Weights of a small transformer language model: no position embeddings, a variant of Adam for these matrices.
Each number is 500 + 50 x the weight over its row's rms, rounded and kept within 0 to 999. Layers, rows and columns count from 0. Numbers have three digits each. The size before them is the row's rms in percent of the matrix's.

# layer 4 attention output (transposed), 320x224, rms 0.04, rows 24-31,56-63,88-95,120-127,152-159,183-191,215-223,247-255,279-287,311-319, columns 64-95
130:514478551530409448558505581477470559527462452484504506538454375509608573500390488489481488476456
112:440423521508465501567492526575497541416564442565452486472494365436492511425573588536453445548495
117:462515396414551461493467536432429431516474468387511581579459433390459563457510446428413480464401
116:474488459535540455622558546466504487499494541400585583517563529566515540518492474496513509513443
097:487463490472491420481492448546525439551551421545483427494603436521663508508535569467512576599513
105:526562549498419574477520517511437507446477523447533543322489518484534470437460547560539541555450
098:497516446480492374548580606509443503395425506534535501527508587462561497557344493437493518446554
099:488560541444543543457495513471478569521522443455608567608578570548574472490441462468522440460438
106:501578500499509450463544478530499445579561491476410528492491509506462554543524391481478512531452
090:458434517487470484502516475536560470528511467504547480442399573498613528430505478546449532436520
104:496435500491404561412470543540512514495582435499518535468655344509501554517485567427481515481491
103:442524454648519487523524510533435551474527483565559496519541545441432537440420573473563414442413
090:481506456486505497514530483547519528502547456505499447510520512533500463609467554561499516489472
106:525507552497577486547512577557504454425612477498482501573503499452432534436485461579557524512487
100:524520484436498431490525511610410486483559554576434488537577687426514497495465482511508489501596
101:494551520462542503568502508376466451503444599452480530539573493556461583582498462352508513452466
106:418493441573613566480443424495472418479523560415500477486374483514521376457515539505617504520481
112:473507442522449536429392535448514480543602584538506512565553451489637480540428400538539441577465
112:510625470549476489458474407561501587517523493604550540471536488463574533449517562536513494441467
106:461509485531520466485538491584509534512509488527419513479498604503523447500485608492515582467556
101:578484467517481496526559462554500558422396496490578553402496531481525541538629513516460607498488
114:474555478395460473487490454483439480502447512410501606518519529506544584486447404449450518514598
092:428401520540565449458479489409429483444530452441525517532550457523532456435546480498463437482643
116:592491401491460540458483542519453467502547553540527531506472448466406492512508495407486497493502
089:465523459504563570447467452502469478536432575536498428557481493506484513550496567442474544574563
099:484465595505535560500484514485513495493492440464582532535470583476551439486538494498511475522505
084:511448502464509525496492453584519485437491538551505498558539448403527519472411487510601502431499
090:550481457489546449494420479498618434556514461521525469453543420606462439531583562531507465446453
092:564509468552465473542521551488412464497450479489542596506495348498475471451525466408539431549434
097:511569511557536473478470495569546541517475538435580591480539446584503474413508501502496524475513
101:490472449470504557476466465482421481506464454494423544517498445486547510431393563424413498483452
093:547516547425551471467535533534444502494504450500522446529451501464484546549480553442477496490560
105:458601458515478514569526575483550514509473538491484455550468556502542490518528453526615468538581
098:506539472535518490527502501410523450574469504468521524468529526545545521463490515505567489583486
090:450504544502488483506506509472593495432506550466420529525488470549549498497507468512496524574563
095:537616540557467501466541518496464473551376468419404488509417543578400479455501510516479584511516
082:550489472427495518440545578493412495509430557427479542506451434551457505513534561427469410491479
104:466426424441447531473438474521459552439558467520613505510559387446447460447446485575564446488477
112:403473534500516543508496564429591508533498455565388566451518406492528496533588548494501506442501
086:545522545480445518460530479544407543556459498554432477513522553554493500451485577482500335436427
102:561451564501451532457428503522544563483578488594449607495546455495568494496456542577445479556490
095:478554434469489463526535549431511512496522592507586476504425572418447482486493551477496599599469
096:463561549486538507595520491461563390575502538467501518509563554548446445496512335561503451512446
099:497403517561500495498526507589508558597546460509476535472470502483547536512537533616507654504520
095:450532520476470495442542507505522538464562496526562489474506550479566520523459572437468553511573
106:477481501489507568463482527455481478468562555504526514455510388525554517504501520603581534509531
093:490597581555460522452531498542598470464513496508618553476557387428519530496470548488461502484467
095:454483520558523555494446586406503461512474558454456490461511401540538516589555451476482538469439
090:566429549477554491518501618606487633493505567464454525463482429540585497532446640506507489562498
093:574557555498407492561509458552519588457417494494504483459465528502470522471478573486537422488536
090:540434442534435525444432504507471463519439464489533485498358584532487546577509574499485415500459
101:520416475451474510484493487492547507544533448477551454457513414537480609475504453567523550470512
082:503531500504449497528499508600500437479452518498490520516487430560560558532472459433523446406455
088:472499531495392487489526606453474462444411529487488481494472514417486489492466490553535463532468
082:446531501515429487501534494543592537490485429547528417477504400458566439540458535524495431543431
097:542572533538551511454415452539453524599519494473478511510470382503489396505435422531546506551442
089:505438478511550495493447485519452575488496478529408513515488565479434481534480515523546529459476
089:459507532463593561521569491469559569402433500648462447509524570554478517490542471465534479571526
087:463557526478517475511519447489480489454534467508553503493548636435578506524499515462532469397461
092:443496497522542526492479549442501450450463510611572472468511514425407529413480542499511480481558
089:551574476526545632495468515476557408556521585555462534506512584507418481505358458505530402520610
095:487601468508531556418488488568415515478410436560416504533454619505596479516446426487636441504528
080:466490530518625501495537473472534469524567449449481562469429446489538354390590535414547666538405
097:475604496570604494518520389480568470481531529456445545458493568501487437423492498489624532413493
095:549492461556591524500505542474569455478528519568541523459512533523474604468531485550466504469519
098:488457477476555524534410478542514571549550509513594546417422401552477364499551587461493478514442
097:532514524461434486472504541530503465543455448392511494531464460448521461510444500521554554534485
102:460514476607439493511463437560534533527448460573555491566486494579481434540503588489468434500492
091:565447497500545382459526491432363556461519485533412568569533518463429612516466552482445469554474
098:584494520552487536533481513453519419539406446590522538578475441502484432460460366408445484520450
089:484492571536482473505479494480483471415441498473480514485556465533558587540455502547470483422506
091:496646568477560529498535480443596449506478558488551450575437424469558606578387463547457467510502
102:461508566498407461440485429519540487585518390594415481500478435481566522550438514526566554599486
100:481562479528456555505483575632504496474521547559575450484456442463519533509517550510586559548494
101:517571518514556470507518463417541546440482559569451498493563571485465570456537500485567578414456
098:519518453457507528570506471501539513407492478542456465518513490514515481518508508485532564520481
124:420597501592446434529434472524546488540428480527544519532522533518461431462463550441495433444554
106:499428541489599442600514446504490499491573492555414544517546569449508602465529460554583518526440
115:581484580478455525497537593428542522499421514527596447574436490461400473432487467522567477549496
116:530538524589427473466500525493536498435422588531456464612561563475469422575456443448549540585407
121:581574515462520432538578491415565475526483453532529419489474495480494465531560522453481544483543
109:524632523537475434519414456557541438571538416467313488477459504435531510421416544526562556432497
130:587470460465639511503409541605486508525531558519591475485474417536488504478532581521565504490447
120:539414451488500499519500489505472564492542454577462486480494518589459536474519467496490559430399
120:533492469487491571499534443470587461402480465474531433580546518502477543453471486409486477532482
# layer 4 attention value, 32x224, rms 0.0348, rows 24-31, columns 64-95
101:504554420476534460461543424571524564520487393526463461514556530447554445482460485444466524514437
098:570482435511465512497426578504434567415496565546460542564457507476502479515555619418529512503609
104:531510485583489454586498453520528410506461549494542450578600528538472427558479515501490495533419
097:495514582376434503501396460465522518577452446521460474435532475440472495469509470425469408461525
093:531509527534469549535392484436480513515526490490441529627451461534513508571494498451481485482449
105:500436493545624534586582501450490561544514506511468508591366572519610533406484477476474436477485
101:474507429501395491500569467539590575484536500414480474511473504480435571445545517542595517604447
097:420499427434547573516468469548487419503445501621553465477522476451527584422556506470436500553528
# layer 4 MLP up, 448x224, rms 0.0537, rows 0-49, columns 64-95
101:523454487509471497423543542462455509554539486430395556439499467557434519380557495516621475498402
117:488466446467449502457537462591465438449406437524449428466604520550408516565448491504521551579576
105:515473502675448465535605497526435483458427463468394474609465459522470409501485508536574576558455
104:478508468536521528418477454490554462507480504484460505509595512496458437545472507560599597578513
095:483550578482457458456520541467483570523504462465513516533529497530466528602505429563424496486424
104:539493511454574552449429573528518515497506513533473516453520465558502539470468492419468458447541
096:475493543507482603498462526522384517543434527560411514383524506413478508422410508581528543582468
106:390526487582475548495547490587543479540395488513414444490489526487539545468455547431651515558494
100:522487482558453413476483526505485600427573423446520538476461454498448558503448472522566500537522
102:426483536511591487498527495499529414481529533488443454448489475515543491551533531449517512484471
099:536462421522507546575517471479564447594490543498383400443480467509482547473407462593443495493528
098:504461523521684472442550416450440515457573594483515434530512491518516460588559377463499528446472
092:533437602546418464480555436527486483516526501429456473388585548514473474567506493535522451553489
105:458440515372474500517463523503478495601541508548478454485476444455455560572480572426582555603474
097:531512512437520487498513436582476536548516448434453555489482544552546478533559453466501558475512
099:539466590517606495492504567570573551549562464539514502468496490490502483503424443461469516421453
097:508498500498535520500440482500557484479530570550435471444532549447535474448432524534567500504463
101:487521444461460473477538472469587538485497489476537575586573491523570394534489536460499397478495
097:305451509532561492521505452507470500564564502514509562527555515535501503465403492510508522500534
099:449427482492465483556545614504546559507402504532467501457502488566472458517525501479495453561457
097:541449526472495489449484495466524529544522577481471491447496516537417477532531526499459488528440
104:487470513599429516478564390570540416567526494549404453495508446510525545517572528526601561596459
094:557451555512488441539500494555491593488510495508507550510542443477536434564499518498414503567448
099:497543572515427522531542473425489518511539450468469503445460497481512368405496541486372539528463
113:538472489511445497500420486610441614557485518516470417495495470538496492575409525488501518507538
103:562452546572549510458495485495432500521563493520455519486478479645573510573424556479449482455498
102:449473555456456498389518431527507533466512434619586426414462463554573503596501477477499559537600
098:466452466488611502483500544529540543493437534501488414500577523475561467520520481558539520533477
109:461437507483446439509561533437394545526476480449454498439526510465511477600403614442504493447516
103:501480445551512481532476502351448579497490476568488462489538484534474435540531492496494487448440
104:519477531523565455495488436502445475536572474568370423576490461417563509546562521486447515635568
103:521504461481562493436525509379411591482463568477433484488550510446457524530482490494564445577495
100:503451456534588567506495453451538411542497482575439458558531538483485504512536377427542528520514
103:592316561549575505448469503605503359523545419547480513523502517528456435508484458448555504511515
098:447488418563416464521533523583439496529589457485430497394489397544587442571428512490415549427455
104:450466473548440447477521442485538547540532554434386442513447452563426478423564474441483499547443
108:419388534471562526438562528467451486638459499569404538540425481480561471528444512420532537538532
098:423544468534559417505542491514390460474561473546499416490497502492470533550439512544534466541436
101:434369568537570480445489416551478471516511544475517495444502483509507502572532457383487546578422
097:546542493517558457503527527555432483565523421524454466491558473557472506545491452524525525556504
107:488489479484460476602543491564496423508483442476437583477554474452461445582495457461568524595443
098:486508498531450552494528516491537496457457565494507461574481488440501479521408556486524564461483
111:530544524531434514503463552519410548467532457577467561444509430506504420456427540479633509571531
095:505500413480510466447478406533508496554548424429444490527536490538568457571555454459570493576494
110:468396532504457459408486464453501497506560561504511510484476428536482489520505443476511458511612
106:465505488514505422577409565595494433539539538503504517542442467533433424432464430558447520524436
100:497506545478559440548463368472546428561524403432456502530567519484671515482474550451506542555393
106:412513511546447430432516448580633580559490512518540442423452480570537440496402538550537501541507
099:459484511575528517468544506590465458525432520504411522511445539485490485488469463483545484457539
090:508492494485520511459513402463466483550457505521480513498465496505493452514416472470538510547524
# layer 4 MLP down (transposed), 448x224, rms 0.0461, rows 0-48, columns 64-95
100:462496466528611560452582512451501466378519504506501444621465439430472439516480466576501572491497
102:544445531544457563498567454484524473457457490387459520483458606445453523574552421560521489511559
105:488474551452543523499430517435509536465488475559519579429426592582428535518556430554561466449564
105:464575615505429511474421389473408423434504474461523612519516521464481462547506491513474530525474
088:558672524430519562558554554533487482459538482514599393465437543418532445457362465464554488588490
104:414500526533450484545464540501557534489490537486518377432419459447453502595438507453585483400532
096:509455536522465489527510484525511578495467472479503534564517634468485548368505484474470455567510
111:608443501477513561462546436459510542610448482490563565573576481479524461521398474540485425555494
104:491397464465461498402386450529488418531499520487534492626550501491476485510497481473537528417384
101:463513442503560437432525452491534548480453544563527485533449594630496475589489506458519531531504
100:542460453541466539619542542500515413513455527508540603492468454409490496494467489467523485522458
105:552429438582526497455539424476507479595523493523531514496475434478477560480504514503523560466546
095:520387442411572575509407616473446478372531508558487461653460441519516546499481460480495533554419
096:378485531550449493562477469454515460408499491521472586573459447419515555504553441514475525554446
095:470490506435466525482478510517502457532486538460566503544495515609446464473550423519503474474508
096:453521443524492437574529432490582454362512390642471442493536510441454506529531467492512440576525
105:448476493536424442507548456507464467480465555410602488478562418487480546447483499415578592437496
099:532414532427554495447448561539472509463481496492524605516431568665411461589470405477613545428464
097:526376485449500376512536477550510491430441437526506506510556510554553496490552533552538519484502
105:456446389476498546454522411566505555524510533539567528509443461588529533559452562527458513569472
096:412542516455483489551483577524507462418488457457434487553552504510418542547555563471381555447477
107:503374567490446591456478529473468448462468595481535552557487360539450435512572484528509522563487
103:491557528485591460514471461448498525429525498603448546565455475467417554508512496498540397508578
089:477696531502537504412481557510508444410590594471571468471418517525560512539458559479511485584521
120:554532498521643446604562475436521510549646538491434465432508506464414569504516509523549529535433
100:525505500487583516577520472514524493512499496485482482568518586454526555524494484516488526457540
106:431391569459445535591593546549527462452570514619484374564521502534611485556504456562519551584460
095:554517469445393473491542499416499517437529588444501472438443447571409434495527622470448520572416
108:535535463499461502465474495395550515426584512458521431512581538502410547463617455454521401484530
102:513390521590525432470561507442494484459516520590498580521467471621468517546542475452485488449585
113:483399559491488547490541503566518450506623536593416555506541512500481513530558441515523467501551
104:545573496464567540602452521455536511590471548514522498518536538478550526477477467596520564595487
104:507471473431467521494471443562535508492581465458521564513487573495509585520568451560487510462570
107:484452504493451534406468453565479461481516495516507422566588438502549477518466456365462583501483
102:403473537415552481538456495509520484573461487499561464485478480531343530524502518526445510517530
102:561447480522509452534495494497641460478565543556487367449509407521501553399535458551559536464545
105:420384546551501556444543518474512513571415472468426458568554394525569479433558493525537554488533
100:460504496436484435471533510343583475506481541522533566506498468497445446468515462483452660411455
103:602463495468497520522377526457478507546544514552476444625586462527484527591506489443513452416535
101:473507475525456490459515485500500526440565405456503439521446489543457549520480501481503514481467
112:497435503527407484540430531495488458479568524512435439540500491547462554508670492513572517431391
103:443460485470583439508477485510538503468488481540416544534633544620433559546474391555511531522527
122:538362552475518440556479558457455527469551466545517536442536520579464480512441461480476542489524
100:562478562398470573511510578578500476461522489503485486484483482546450489447513570626569466498475
107:522473537344488557441504479510503527416481409462426518461452434500500549454553474520431449460582
104:494651516472507542484430369512486472513447438489444681580534478535459514505478540463533526531452
094:485593446483509474630480510543477452446426440501511473427548733514461495506507362566510481496511
105:408406530512483517537548508486515524594535497421486480429461486539525538476490463563569477472469
082:478595512524503457540524558474514487422468488459498466511505818525485487526524309474569529552611